python train.py --activation="tanh_gelu" --norm_eps=1e-05 --bias="all" --init_std_up=0.0185 --init_std_down=0.0 --beta2=0.95 --grad_clip=1.0 --warmup_steps=200 --decay_fraction=0.422 --doc_mask=true --dataset="wikipedia_en"
Each number is 500 + 50 x the weight over its row's rms, rounded and kept within 0 to 999. Layers, rows and columns count from 0. Numbers have three digits each. The size before them is the row's rms in percent of the matrix's.

# layer 13 MLP down (transposed), 1536x384, rms 0.21, rows 416-470, columns 128-255
103:550416478535509504568566512490469381544509472530438580488401527527434468444413555506500514571489468595543482413482514525507531476555449453531445528474521561525442554559511423518486520409409511539512514526520580492554535572521517531415529467496632530479463550530466505528492542429431487518502521597503490520462473481585499459513519478492482465556491521489554514418488529463427526567568
106:445499481503493476525465523427478505456544586517469498490456493520505437472507409546559517512589511508465440489482276503504510545449496491452469434535530482472484445476560508534555361517491476466573534545459537451566546518583625559481543402532548486471428552545469495457474525457414554574483452520414470537512438545540496572515491534485512473447534466611480530494469506466489580512468
103:611442404469471486476510526424481485472499493463484463516551475489541443492570531524501462507525521530411513508515521503427507452480476492531514490525529486529473478433511403480463460443460460537574521550447474458432487494533462514495449471513500485526489435481514448506463532570372414444476530405481503564465560507469497520470472542514511504438461540447557490511522574508429484463519
104:520592488447332464581488473505467519474488579473413457511561500497555531503482512479453476491560460470509479462425441493406406459529488499440455400503490499502491532454508614457532605440576523498484401470616455569464552511468458583425599517504631508531476462478578481481516495447611532490479528499446645511621509471568429539577455519456497442507516477544461514488501486504458485487569
099:505450486515590500476531525448573439503450493485408433496497522424587458502366500499453517559482501464513484419482518538465523533529484443530508478408545509475501507475519466441534522362537399491504437662455519489470547429432462509534539484494531489411469577510468475516628459475539561614483487506454523490450499455521560600402409592449491379553460544532519550552431561405515459449469
103:600514492480512491460444420528475458520513460550505567476652573530451439562431538507537466425479472510482462524544468523474486515586470408496554554495459523553461501545558437506374468509457450520420476553472476532551559568478447467559512441491471522434504483450502493470467417432562494502473428561496502517541566461554442503486513542506564519627606470468390389445469486565532548442455
097:423474442485486436518464489542516521502506525519523487530521420460523467447545587518479400423506466417558501457555494464473541495561535546516497462496515525537517524507456500451474505483551482468537460425489439491486559376499574514403494547409581570624495580580536544437431520591471599542528425517482535491498456437488412544469498513540636493507515563510459517505457496468500484564423
093:464423510495561524383515526515557487396512550537596457429464495542414480553490406475472531502433551470479466379400504472443582489478508467462497562516576592538521445532488477600536445519509385486515549518417599529491485497525492448524562513531473509594550471515573481457491454516445522469564538506512489566628532538530580534377445470499504572424516567516498419490526427551537532516516
098:526573468511551517504425425511500500444501548436611605534511540473548450440467463504446524518504517520563460450443481629574428489411465505512568453495610486567509499473498502581521550474518485497497602470381596438434601487525547513557495565438462469550542430524461515536518497569520539429458505567602528549504457523474556474540495510454472501476525461495489602569528465582505455514493
095:594550534459505417543580479545510459590484506383503478494480459462437467421503570521517572461435489588362496547504504488488454583428523497504507557513520509500525525498525455516492504501537444422391459493501443541542526539506459535457529590487548476552532390378514483479446522403449564403554384491429482466461537574519471460481453470423333531527518481392505552495468504552549476459559
100:546588460404599475492479481451510594450458375572431475472437507394616517515373491607438449442549471540538477547484492446536533634476522452642557517475497518490521498564495514543481465541505421441457535528493521405461543513510410535553509485551456537506466503495445537473494501522501486502524478458432550457593558533525567514460521475421446533472491516470526458510491439551470557461473
104:515485575480550464520466503501461529519500556479363492537515479431538479506542503419518553443559560489593516650516512485528533478517513525457512472458532542524460500394443449548596430468424502435510522501568523477602516520543536586551509513510507490550509386471512452560547521449559547493434482516509426609446568544390470527513483500441461564441484391540456488518508453465461502527591
106:483460522530510622437499487476461506528543463539461561526501464485594447421456526489499498517539413540457551439508380516537526560555509531476548460513551531444592440519478524439561468522454515556559463499426568519499564489460624479532497537553370482494516535548452571491468441509520424535504552522560410451552473540573574467421409505557569497470449549421608533456486604627468480525454
102:461476561529492539536573490510543458467476504461523610534510587456484454523471476520520570453568454461463473448406471535443501528614472475586451445550527498491536421462470444391522487545462532424448537469512520482485543480602448489464412549470485488575486481473496460511627535503420516473471472472428512562528470471458471484456447438573523469516500481413456407609657477543485506434504
101:499503460563485547493522423518588525590477458499544485612427488461466557542538578518466583529453577513499543467536583469567481498568454522543481502528529426557444417587525532411450431588532444596496546551551502456565448501477505538438447472544539430530467455510569541477495546527516450596424450402379450517472560497441449434558485556373531463553567467551479560513388498411431486560561
102:561583513535489545513456512485543450521408495505549505419511378642452572438508453595496463552509514466536562550523554455528415530505445431496458532529421411538488449473505453425519444579490442527517531479508565513499568531487590594507454470568462452479516449473472490418547509473431535455483381489398495407462413520474645515569493448476404487516577516484494447549486465489516574474530
098:444540505460582526511539453523457522527506496446534377579503422514508502428558485469482504548500495419497450441548553492475524571550490567539604557571468468453464474484441537485510484453540518484588463455438475393415451479560461486464519511491481512579490529501386440561501537484484515494577490512591508464576537495426418509515568450482459529454479541524473457511510449456453489483545
105:502455440495493542506535411450482473553574508465485426549619450496463478509556479432498620447520645422505580504514413492583503546533560483508449476570521477506510430500425509500610576525581481611500484417477463513505487597472502579526455507525555460570465569513459452459588508475484446510527408507492455481487466612416443469563490519468455483517438481504473598478500496476506540552474
099:449543516493455391495490453564508400523525521430477530517539472452531462472510509500525432480504469539463408404524528481467569506454476476433604526491528501455425529393498543474456484462518419477562448477511481496500509512470454436563470493623525513457523602464513478440553423514394592429465469518479571493477499583542466450517477470448502516479495485589560468500569540463560522520554
096:506495531496491500485552549402605517543520604449497413506439527489311450447549501485512547522534413495449557442445415549562447402509584461573510582527540597543469519525471578552556497505560471499532425594513525580514510581480517466530492434510528533539510523604505502475542523476513460548489572486470507534492593616484486554399462576517488520512431529531523513439531439507496523546519
112:444545495455564498511523401608474444442535491476421491492434406576558516463561566544526487568495500489446568471480560542517513469498419443423494415559536576509615501481551463384440517500426544520549486511462598456540484548471476538545546556604529519480404478507485473528542502468441558357480516503547399468487545561408506438540449503503450398505458483533513524543565578597576569505467
106:487382520474603520553402462513492510462566449486497493501544507499466545478515463525479445423452546554546422489466558633465499467537569450499498464522484538537529505485499567458442549545484559488527462465411477488469553538544458547439495576497498525428522564497555513520483465508582554500547582578524543471603501474472628575406493514506407602424438491504500464525413503538540489530496
100:523446473443491415480518445510458458534557534488485343578526517343463492512465503468544421397545429553486561548531533527499454542562452532521455560516549489488449490533520505560497517464401516605470499510482583529498548429490404527489490520583537467508498550441559565475505493486427587452539499512532576427537484510531464500538518545490542514455515467527497499488475429513570555428472
096:465418497422512496491499439428504515475413511421528464433529488572586535486443591520537532565460584449457489491537480506536551508441525421547429438500550506375544553450456458472571492525433617518526529598496448492456541512605486495545485473516474407460511574477438537385456480447501479512513455566554443510518598521535471451564599508583571485493583519510504552565476513513529523599506
111:455529473481589435452512472434461457483586555499578398378527530512497499570520561569482510478600497424530593536533595554456423489441411568504456512537530524553427562551601557489525548489478542499499553520515497443501514573515397450584449410500506435557520460409522501532533454579477495474484545534476471535459489492479473502564565470477560435548579480456521575482592510549574495540562
102:514522522504543503410474510566518583520553432517528502483508363589541564504590576442499520524485464435410465476436518531466512545565476468498471533475471476503430541473485402487601506495367571496578599498585463543538457488449444530507443384573453446562473476424480464485556468529474512513568539547486484527534482502497428494443454461429551414401498449479567429417495462494446526439476
097:500457488514522486587511542517433553593609549460488508496428440503492414507482585577441443423460614484439461561508397519549481466472514543576563502596499528571540472480575502461464437592488497506481537528596553571570532523438482523572525531464487476455468516482401545531540583500511503508515486485440471471589521548596552470628492486521500498552550521502506477494503567514502581538428
096:519485489481470495604434437454514509463557521537447551477540489459480547456561486495456511427476501459490480579450522451472548525462536542559493464511531451429494479505509417526400452514482568526532477470519568455474502445523435425488553449478493563418476465523575477517463523572466478496500483522486484415454515447551420581479477560475532565471519500433528553523419522443441547532541
102:515503414500478551564510454517636512486480479503444611462487542500415431480512542541441488553517489516472593537529470452421503488516459503422491508591523501520474566421539483397556518481559468525581518458529444457483504557504400469535505620536461498438469447486515557506475449411527515582496554546464422445479558566378476481543448500486583400424436417469536500487545490587597537424564
102:520426484459511535441434561464479560491589416428477458464426581454532449333528503471514476615541521472508593616448463499533462474510421521408490485505501553447528559455511425548498557585603539407492544525483457511432457505595560567546433533506483519471505507508448525497557555487416568477480582535512588461479539553460527483566412476455493499530464511454616422515453511450586392515530
099:427537443460501487477525552563494494474548495502491524477483451462452441552586519516506521478577431480478455473520556571593496521525530519480475524485515471530556532541488445459526479450531426539546497491438512522524621541526480484392461613531496464506507536509468443430539571543517478488472545483489482428504555499525461437527467421513636543524508520561595574482434457546557501511517
105:531480554552498513491499458439478420546488365569449483553535578516556477517529556516432528463433436543423536546568483464554445520438452485505554449542613524538495427474473625466571507643532514541535503497440533558505483514553467452482508503526477557428477459436388491518565487461406462509538510533490538495503470577476577527491570430478461461433562546500456506447477502425551553469511
099:485514524474471493492471553541425599532472563482556529424528540447415548496552566483542478538384426513537489481512502494560560413488432507491407507515508513454564440479504565449482421499511444571445542527523448431511585502541494469493502525429546427526446570440506545621445509381477426512484492480554472550535529535545427526490494494495425608533509483518577505437513526409453556543460
103:477498488470427583451534444461579520554531541445479586499397492399494421435431562501544462511463506507469496458463539477507562477510409492499409550549462509458488491424538543583518550456482479495397543512457457527428555500543509531462485526477471519447538444438550537607468465544533424511480495476529438511433493477499547420445475469543535396479556416579361515596500527443472535451540
104:491574490426466575439483485460477493527498506468486529566473480514497502519387508469464470572475523468575446414457495493453442561497599549462412515542446464522462510577475532562500503456528379571548416523509471474483595489530445436456514490556515553456413490470509423358474409525518506463537507491511473532431513608494598473511546431488554457451416539504579554554533430418470505507446
103:418518517478578564560574538620512485512548447497455538491485440623457438534521495552502497529494373496457615548525486454570457496457520556403427427522549492478543536427494516613536537557435571451525502504515459514461500427474481518490483464481553503422508411405466523447493457606533424574538568584491492447455475412460512567489548463518425474418488507445506524491532479447556508612504
094:494412435578489559409525545508451434423490583473432501474451525556475474478567492504489465459529433420444587522483493599515513568578453451508539494458413475618490522466494525539442499501412506543493592505458562513634478506548497424529575463407498533519430470514475476451500440535467455509583423619475465559349490452521445397467489516506472492434506422541533511432495416499467500573537
099:538601382431397502535524490437477580405515458490523452512487503455513512555522504604549463484474472465509416430510386484464582497609399530480570517402533519585567416467485435456482468547539588531486375526420452385466566412435473506512418524480465432532410469470496556545496467493469465455547557514518500446597558443532411460482454469571536429370432627441551554482503473520485456525569
097:420561440517566419424569581529584505553476503467523465481526519502499505571535538497442470518445500402470534471508559436605523671399524530527468630468486476541579484520569469569522500497433491495572517480533498499548574594450498516569451464556483508528532548519522536475476566565514467435493496474415490496443472585555487543518490479489375532468461543389467458522509478469413457490489
095:523348430424578486578470519443527577544448443477579529496589478556508493507469571497553424529479588531432484529554507463602464464479445446484546490539523483489511489489462582496454466524506525459537471600526508528547456513516621481498515558427505464560483542535452386556466518552452381488422460475569422435532500480595430482481446564437543552581488495548517497514485548469527538448510
097:454508475539486541488501448436365505408447393542534519531453466417558501535529416572546400451571430502597527430501504555515458571511497472521481542496437456463452582542520485480572460455484558621513475557441548606531447520476492516540438386534511488503474604482456464527553480400519428582524502551461539516585541484445572468487438448433526582541593516525529558423411573466516455466482
115:498457398509500550483600443467495487555484480473480534484571451467571415595453441494504559514549522546540515465517479484459539461583538497446548438403493522552434564444547505550505565590570508552486461500519489471471515524521475591534426497448507535449462527526378448521418518444527511579466572522415509456427504469454495486398551586512499513394402656585365553511399482432436471484465
094:416561524451441446441432563471464484489566469484425558548513587451563535452619494492496498523524444502438496473604558461569466583384623502485505427451614462450495439530514502576613480428498573422500435523529562519487530441410494469504528496536513484451555530466506497537477431606450457600484558480502527413464435450507446468508455501471510477458550472468545490481419567521463445394510
106:496539490510479525412537443445512490478482520503452479497527512482527448480414512460513474496527472486392478538504482459411501502536551495498432474471505543508495476438527553525559505452490471420566559557491473426519548505531523522392515523466504437516418585443640630441508496493475406527437499399426396485520479440452525485436520462540489543497427531503458510443589450509549483448575
102:498557505448480480493502566519465501495452510469551554568528471463586519576531576483479545512475495550547435448533448528510440389491577493528498476383444427479563513533556493530415551551465469594437466542515508441503451405432496488506516497547537443430547561534490443520525471456551453466525454441582502456431463545544562551520475524547479527373477600484498466522552487438515595523518
099:526493527491514529557486463442452502460412473511535416498563505576409461457447529596486478506517608505496484617449454444549412461488438552443513517501431443469464493455505528539546407482553517471487524521549493454485539458582607430444625570541433552481549525545497499481417536495486500530413528485504509551558472543502463505466417463495413397480551478575511495502577578570479514511530
091:499497477463577582501577449463424481458430488465498507509500539563466512526541486470477533451423436480425573454522534524452506446527474514496570531518593404446529480560546570487503476526395463521500505519565463520484535562529557452550648502541580445684500521502500393560436461504528472423480567450463550544567514539523437503469561478557580463460529478465491544514598477514537531572414
101:460535530524627406479490469515525439485562529541576433499483514528460465465568476442445494531524460438547521535424525467419465542506414444536487464507499470460531479434423557494481507444418433485484524456568478513573511560470486525440526586447544534507485487486511475461502521470355595488492511567437524487448515469543507405451468495503473458513648449433472507477512477444466480476568
099:441479595476477468372539563489506579517399403595506487534445438432541538515540499573553486467549450576539470477498454459592506487509537479502561489407551503476472515522547499515531490465466413571477447479555525499435486426571493436457450355497531603563494465530568574425533583486508456466524464514513464499410522416493590445557494484542571574619540472555414423496520440404548482517468
095:556523387451553519523556479449544450464475469462524479519434554521492529523412487471499411606526518455608566566458529446375494452577439539522518497499483456492445514550485488450548460542494425438536494462423458492505560515499516490492549485440427443549448572550495504487517494478460588483542491555403545502489452570526415346501515429587449470468439436608422470524609563477475447519521
104:488497574476574427621418521460541461504559503502527506501489493452417510513528397513480626527486541474552435519490398409548563507476518480468487486476549478509475475485415547526509561457502444425483562575455531561487475547457466485515516581554463541521477509498436518514565569416483522501571487479499538521429539522554443519385420564521583495573493560516456528438431536492528548502402
110:506535473499447517482465540440497491532459510509506641472507663413489566544481413435557536487415518425543469492476467493579560454482530478389522535506643414557516523482372545512555576460502471463553347565467518455569539540528475539566458583495525515497470540475527511432485525484473509508540482459593551501479479602486404540553495435515610491434515500413560350501513511508514420458457
097:566531484492527497442473518466471528533366486502496489484440485514384514438558555500592468528531499510507479487552506555510561537475563396530601553477463508488520534450445505466516515536531603444525460474558398533435496401480417452609410482578547603490550531518470498486443485524543533489511578532539491581489517551565462577553437493381493499424507443445449541581520489507462510525513
110:567566449532481480512485535476551564558478427594589569532471418497525523543466503504449525486475541548450496579593487474492468470410473532459570491575523472499515532452583448592483573563403465517549441412538481443513532426476517523474512511555424423521452546427542442512475496483545588465490488494382490515518545481565492446507452499497416550521536596583557481442499560414450479510524
109:407561402539428496500493563447500497581560490540461516549541480420499485448501520562430453532415540556521591516459495487500403497502474508488581429360482479405547595530480545570519422516505558364495458463526490459596483480587418505528537509570506587478483446583600466439517506465610521450530467500440497485505464557417552513440474512453611392530453524514437568421458451557490469498500
# layer 13 MLP up, 1536x384, rms 0.201, rows 417-470, columns 128-255
100:537452507514507476539461483513500492439602464420556508543497495582595491495372459501547540409523578537462547500499514431483459522479566545523544403487481441544462487557570504509464465497560492539502476536609474530537535544568528551432454437596501497461386499487465552543499558499522549499439527491384504488452486515532457452492556498473522501474537494561511541573438396443462543478477
096:469433430553563525518423476532429491515534442471541441507462576502495522519520499524599500507485555579563479480529446445501619439485484495560535551535487508513548519506549451526433517544464474490450530529524499493491437574541496417440594524542461468611545439473494461596503469398443516440509527516485540508541535445448490463448581442566464477495533456426447541502469495605473440468554
099:481526575566454476442537514581510457487561556466512552515540598529488497482421488450546401518483413435485610559592507450517517527481531556381461380417563448522528509635590422436451521514478462498583498433455459410429603481600480546410449498496540463564595531559427517573485457572543455422521436514444471471467480601531525567469474448440550527459436537594582521580450448478577470577457
096:419465549521503563515448486560462478508486442478552487520468485442400539403456532471493450498455543523509466499648502500516484570503514483505493541514493543542560532525466496469524394472438589421575471539518497653555502496535554444513593526483492503495559482482476461486513530516581565464424522537527472492528473500539498409523548586512488439589400489575555454544474452471480505551535
105:488399460493432539479526489518557481510495502531448450494556414510503541524416404608445540489571540498449520338593488508454509518446477397479541508346592437469441564499514567409443455496386452460459545513460513508526442593572473505504425414445375495433531498575559503525463565462555522484583487563486457537459432499507469496513541524368421459553441535445439498512509452498484441515540
094:437601464471577457479615518516478430651576502386499428445456476485539535521436491581479496430522515492604540487513474505542475429538478468543472502534459502527436497479497519483542526481473560444617523542573520545461545548490515372503561464541542523555507506491469526501645520533491484494513536485478434498440442461443485371416536493507498588534484489544423509553515536448561528512461
094:469480470542448468556498542450472564572473570519498529554473422558460481541468487435515483504463464577558500568470541595380618575486590436446521524583508571543501447530439538473513485406580496490508438556473474481459488489501493461449593541550411421534565451452505592582499524590464540451523536498478503518548518505437523560483503483500463424591582405376470581492545491533429484494491
096:502509567505527550503488502503522435551476517428442454573511512472445402543489445517498477438513423483448420418479556582492517417549575555483399493478405526477498504633484493474583496508497426493427403509551482428546527474602492564472426441521404514448479427473517588478504423532421581537587556498550546556515578425482498461548498505446508548492565496476507543459465522437406495422507
095:443493517462504454543425454489457571472482483442505540511499472449502457487420526478462525381531478550602394489482520483547503482464487525549485549438500557467450462445609437463499523440431450548506440581508509457513528485525481474520504556492524524489534441540495390501620565522488544533600485581558453519538566527526501470480503505463471462527522591407333576501578461486445521494489
102:501480505495550434444524499488534492503544417455625564473506617434407400481552475495589486477501526483530492596492497437596492499483548516480600502523460501493488432475438442456537554458522504505510622436498507447507482440558521448495595487594457501546492591528503536558556414479445530418589432428462574545461577657571548617460442542500522533532449562443450372501417556512437470535518
104:527448468464565402488462547502566499568504509616528517510535523466448470499486492524574470481416534498617498456481554493480551501550573473433361492503465537598478461504548509347454539543501540464532664645483549512453495480474460461488550469468575482475474483429413557484403462531467511469522465557453502464460552498491472540451510441519508535476478476470491498524537506448520490395518
108:592434473502470505551440461481455462492556463536513490495434574502488494510488446503460452472490523481559521466473499482474450435456512482615401534411433421421534435589569429546473547532434496495481542489468584449583535485489452520584484537466567484438477425440533514431439512473545594488567546495558512548540519575533518566431585519433575558482449621393513445506453550504532549489567
101:591497540453502593553483475508494526569432447522510472459538400598542577535433469439387435600595414637559498443496490501505477456532452485487461562425533545545518528485485431546506568439510465503493544526477507421431405562418498555547501515442509529503508547483467402466496506501497571534496510494524565491444445497527584546429508625355547418443530485480537482538404510559548536509522
102:611545514511529506565533517492442490559482542440503453443538404489513679421542517510451491378502555566471507514492557518566485481515456543481505500543447564587471500492554494561530523493486513443520396540497475430566494511478578389502579529562438533540487469598464564520506507517463486440483405544482477598455549544562473487537525501463433563588462534462448486577428594482577501461463
097:485522523488422446470575436429485442485584536427503488456445444519503613441535518589480580484357447468564452567491617525516498494525533549464476504481503442481522491407581524484548525489566435463624461551397530484513601513466459540550519547526571444469510540605480487423521524462400503574541513504519572463483488524548487532516452480528514453484412551463541510520509545507462490499511
094:453479403543451508540536512505546477468429544544497460510491584474459548555502514552458458501544518550598550418514565579535485550518500499557462452543598491588461517562444547524470541555478512591444388473520402509567532557473522495529409481547555525492509457466491477535433510434473458424492617444417440559532432414447515464603380573463400407510462483468458503503442473520476471487516
114:555529506545509504618474506488454509527581639446468510463551492555510509464553444480514548537514537531591432525497409357559490608480571449474570526439554493553555402507491399483479515460484420532406477465454425568466514547506513492405515502475520502524477448466384522455538521501460522560462447487520497504549376537532529501520505491447434443401559533472457503481413487506492453382490
103:538504543527424502505633444501483493574467485498544498571469504549502469438627514428499504564477542462457508612608423538436496643438464484421500600488477436428531434524494513506405457470558518438484487509441490499447479492512441400474475530492481532477518509484578564494576498491455472453479536390468510484445451442444419520550541563471452482430523491550511527543461420530431444588480
120:473482526447457517520520562480535500484444425459418500499472506555482512555503508539365456462602421561557470516407399474571425429515552549426479545491487498509491537515497560461511510469418519508490376562514566437489509500491486509511466405498453480570549505551451463532529549534483429438553545489493531467453484474418419492434451593590488529500403443465498514489522561502515446471416
101:457383474491575553484526529422487515547540448560497438452472501539472581473442520447441470465529492571526482557488512469679500571548385661484526477588407522483516500479488515488455446488468583636479453602485590493497534554532555460521490471480449481464521423449459453485497385566430534508489424526518523463435514505670480547496555540470499499499466584462517407427508504521445497527413
104:550485560547589534551497500490606549466459488397419516518521434401553441433519423564488525508470472577564475451512521523446458609431626555573496458467505577509562523507418450536491435507533547495490520606471537401510568370531574494522443479535495590490572550544504454532471530510567499499556629403418534590505553511515565568413525525568496518507546427461467504523453515599403478520529
102:457554505491556448557469435381518543514573478551520445520457447456506463476516439464493526542507436549487458529531544554497421521537520409524520556559517383491444502494473487561485493436379458573491496509521455519512470394471465461555468515558468525485475474456558538484404485582431461464528547475457565436551385413519460515500486498438471563511561545518536410490503456518458485497499
095:578495590473485583446522483590504445445478516388530524446574494507491464513621479483579493430434641534423583512554509483527629483564468526497426425512503522428498509451563419614487503577527499522447531448549421482493623545472509560495549470546433484440455508533534545449435500578528482444498457496512490565538516567538439542575524522544596485448525521425486438427432443537487523549540
106:587558472458508490581491559458519496552538586528489445611450560531513415467519631577498519440481463448477530582577461575495497509478386602450464547410587505483499534469579517545498545481485478518514576604552549472496553519500458421505503541513476416460511465470430455519491521467576572481453449552480497467531372610462458481400464530556432532464533430517457604498497501466484503421500
097:503421537456443558418486413466566597514531433433455530555518525495545479417636522475488574430530473481586479488431504505475399497575531513590502517443540462595625453543509462472493471516468507482563480550551578486631408404459437499512455536504402512484506487407535475496504555494456504519434491585548502551564512536574494475463523551475539523508436499514392477491477504513430509611409
098:549568608596512574463463458522465473455449478472510482578461598436455416513475434524428510518534501535473418508449456493577490516469545465496511483503501429472454452474378515496471504500567484510587610518512476460569472440493464513475501610444508500489496425508518518535468599405489498464564513592527572593580517449574492475490484537452387501519507553522522520524399549526570504458545
102:529481457601511439520491513545525544463495421549530529485488553547550495476575466426561403449552591461560410539456503525511586475394534554468504510559484481478530507549468485581503541467490481560428453454505465522509463521595472473478538495570533519392439511529486460431400554516487523535470550461510524498433459448481407498468436495565603534480426473474464539453431399477563475464497
102:503537442502512626553516400446505477537537560548571496525570437531456479495459522411512471519589509468506449547502535450447516407470508431516373545555500480533419441440401507482567529472456459428470561598567465505508328492439512526501505508502484608568500543519530494609560474503498564561485499472460400515502530478522524517445552493542449642560478551503452591456466489432553479539533
095:416587590488497472558392510460481462416610501472408373480497480536573457567441431516554577512512514507488490538501494461442602440487491505464510480444503462537492444523482480548515526361543553566474544510588563526537464522437480515545479451528453541491530408486498606546585510542542466416505444479475483526572531524482514506536409490574523564578510641482552531457513590515512435554443
099:447435588462515533552544539471459450508525579555562504460535574482434511559461574451476407523587506497480534476517537526514465526543466531455471518426469429489515517530542518552574410539450391499553380543570488411476452421486562492502456463452505535351455527456489580477519539533419408437511505476543521495453561564558531498403479524555463525493488464450422516466481464607443586514565
108:543495514440536459454508452491458595536623456490463464437511468439493536511450524535405431455497479539451514437512514562437530497502509467533443442494528445485618523537428484450558525496487517546395525409513535578565478548433511525536464478519466545421501526431549478550433451537540449570431545455599561515439463419536434439524565389446481518502508487492460514543502554648462518475521
097:498681560514521571510569545486531492408500463556516540540508424431459503512566542481614472517555542539534507473471568424559490580498462484546490551456529529594482570522477583444454516548471499450529479597502437483527546545494527505583517450514509528376488496523520398435486556536473401558539416491486603488465512400593537544532439393497519502504480594468509364449594493505497567594541
102:484508480533410625364456515495527578527442447531479604492488510491460459581521458434489492524486550491598444480523490510490416597539449434447553474518473440565577544559458409543511501474436522543508574472386433563515443508455501464605506502533530552456556626377496501520478530533538502424496591470555515422544484426466547458514571533569479437479492553505407386499543524484478521489493
104:467531483497561499542555446502460412484409429436565494464467390496448474549439507392582500388455460518508474524435523475445543453497500568527552492504543604470504427460518561554569441478415473413513431498489396425570450483549516439533594584490483516456488485487498503536516530587603465523537515493571447538464556546490500503506512462460537551521549494500513515499494458530530475479470
104:574627499439460553488579508555525505425448454459537564536437513535489443504527502486436553483469524566606485537501460497560513475481552468475484490601562518463438464507594484503497502436489532453428388509464486572435455494529573467463510463501489483594463507521554525620471546466445457508558530458456460494493542382488541460521498421584495472457526542459475480465539426486503452593512
096:525482513494476498427492513534516440507438504579442497534498433430479484444490438498529573429536516504413479521513541428514548518425476571477485473544450540556442481526473532413506558523575442503514477527433434532484443493497565483526500482449563506466586585526518508563473483381468418490451552535489486461489553616621579621539551559592465548454611569465618489507541551514499476562537
099:494384487419522525596623449537455498470512352494563491470485503497508523465486479496456528477476452468531456541478523548488524436511420522368559485511506559589533560512447549492473483527562496518509505447561505527531569476475553563489462494510346564421538512540439380470482471496520471496517466514498437447515426460512432513521534511496528505447528499520565489580544541508630477555660
096:391483479516530505452476506477485543439434508500520491473366549479473359440497516483423614582452370474523465525602477338463408552511587447504658515469502550528542482486472548528471431404473459528498506498482516525502464509495488471448432477499469500399480497528512497580509477573577472464455488531530520518461477576475503460544626467410526569519481506491488519476577488552579516464528
093:481453525500519477495510585467476536542520501437456488417493438579539455529484572519462514503555524452445508468511618505463475452501461492480524447411551495427516514548456543483537532524467527518470520454553375549505538496469494555583496390541520482358576548561504537507414502568431544427370552510501471496404494516532554564505578479457505458489467542464585452437489500542602545524431
102:507486456499406467510375573498490518565562541455582400470469586496509545544482458452429448409560475436498469530436487534412441482540523515608537552465510478424594517516495489457493543527520456589497566457536480493463517499497404541455503539532478492525468515451519512579530517527471469548516485573532528408554506503503611529542520456421477544517556514506555563509503502552562475550442
116:513397506485552519396451489454410454453493451523495403576589489419417453501462495387458517448563517449376496452528520504498406496550536424481577397458468516555417438492615531547552530518460537508471405531443504508457550477487496496417517486537520525448503463517424440512473454461461476583464540530523562512412505464364503499403432547448500547344486611532484492419471495352483442513468
103:499446442511439543575556440488526497532575499498451498489522514548527491373531500492458550578496568511489364481542577527463509526541531434470400474434596538539532453470412447546454450521484573525478489467437545425443513435489483494517436490637525501493498558479426516430442392591395575505468456421510473409467385530438507452507495501553496567431544514430431555376545567532505473545475
106:535503485558461536479434415425508391445492512344519437367462463416423575500544547474608556578501540539461503453503534548561530460555575488519438480490464495594468540499583488508526529529499501514459473522488484433460509490481562528462522534526418480496529514427563537490512423488485505392472535532496642460585500545432597519479552511427469465465448568404501559506512517625610576420537
095:394440516507470474527467504493526568454509444560596465505477435515449519571480435439509466469403496516579491513462543514548476464395495589456563498439512564513430541557570506561516506501578472532563497453455547535585435466452284532442525532521572516597477524512511515455530516517483542529474542492492446484586538595488613481559544507442450584413555603565478498511531554518463596588414
102:424469511492539621546503526456495581604410412459462479404602485486521502545498482564453464513505541348574502529537413585548484525522423535536502520432554453459459517501547519595517504620602447484593400479524493544437516502475523463518515517584559520472503471451474493533466514620494464460574464481503453504519479532521510519422498451447492442429544520443513528483460404416493514577551
098:533414519428459495508510484493544488546440497432473583498395553470511553488452398453482500444423485436517516495415499510417495392539459442549478509441603428438510526528594438574398489482593504509540535578554476591469554500465507533506559538498579470559439500561468471560489589553575396492469531419490508431502531557549541518566480502601458471498525472433490469490488543526498427467491
098:586553547602453416538470472542601501503502528472463495502567541508446557445378475543486388521463563494490605519454527404498584495436495483518469396527549581462401479490412544516502509473516480499570541474564494454464509478484491487518392517453456450474492543468422435442421494548512393535469489506507472505577540478545553501468539564426503470509444527470557579519429526530531533524529
097:490554488481472505583502544530454512541484483467536466592533521542416471441550506597471493491481498440527525454499501541522475504492538446461499513547523577446387554444518391593399561498507531515494500447480520518434415581463487539531579464466506499476460487536505615475449570521525506493544424504531500473447507490422497440487460558489456504507506376471582547479512475390491534503553
095:543541477485505584529563528597525442453517506447420409595545472536529526562508387474638452502525486493527529502494486507535508545446563513530411455542508466427591443513438442520437501569498494546493498509467454489550554511486440492438524444482520518558490437517550475654524498490463480517487422508613515480413475597519415486421515416425419533552521518550536523552537574596617549439506
098:446404470416553448554526595542467341494506539540550509588474486466446539553503583517441568455463433586449408553562498502514448577607504495531553472480610508548434508523538560514496557489401446497499536475565381443559551566536624519467496559389467526544464521464473453540449399443465568473530522483448519445531441534505408491565540555504457510521554545433557506452447539525525419505459
102:476471452520492498497466491568430519481465505508568607517447637487501504573525518452431511571459563608522500450561502495535591598471528520458516508461413506494442531564326488531507343511534450468605479539529493536498490444501537449506469465532536566472409529575541567475461458579548471596503486450528484458581478481510543459533489463503552534389540516511477479463496433488549575452548
105:576345519530566489481481536521438501484478531497452489476508494427501521498518567481377477490471464464436503533448509594482447503512507410466446547519438506471532529417499497410475600480517501546481487481399531506476499481446514481528503533445459512497451509527471449553524468506345487451502462559454409595521435501479537428515487427444494569533557582474516468551507487480434471464462
112:514564562469462619477499592506519527392618470505615526520426523508504486590493555528511478440511564397467441550470502447496533502484507538512433508533473497515498490420467434534451421515464455473524369515581493483481498484508520524513411446501375443430449460475404412550498486400516443480525568527472484490517510429417507558471514512492531415503531458482574418412552456418529492469611
102:546568455472543503510430530474559570438536440408484553543602532482543537550526556496371424498481448412517472504483628380557511466460458454459485547525526548496466439519460464489403416482482502487521439464444457549444498406554528499503550628482603473488507567587495533565545537478448547521508488572483511537567535512484543518568542529496504495513497559479471462457472527496531455550397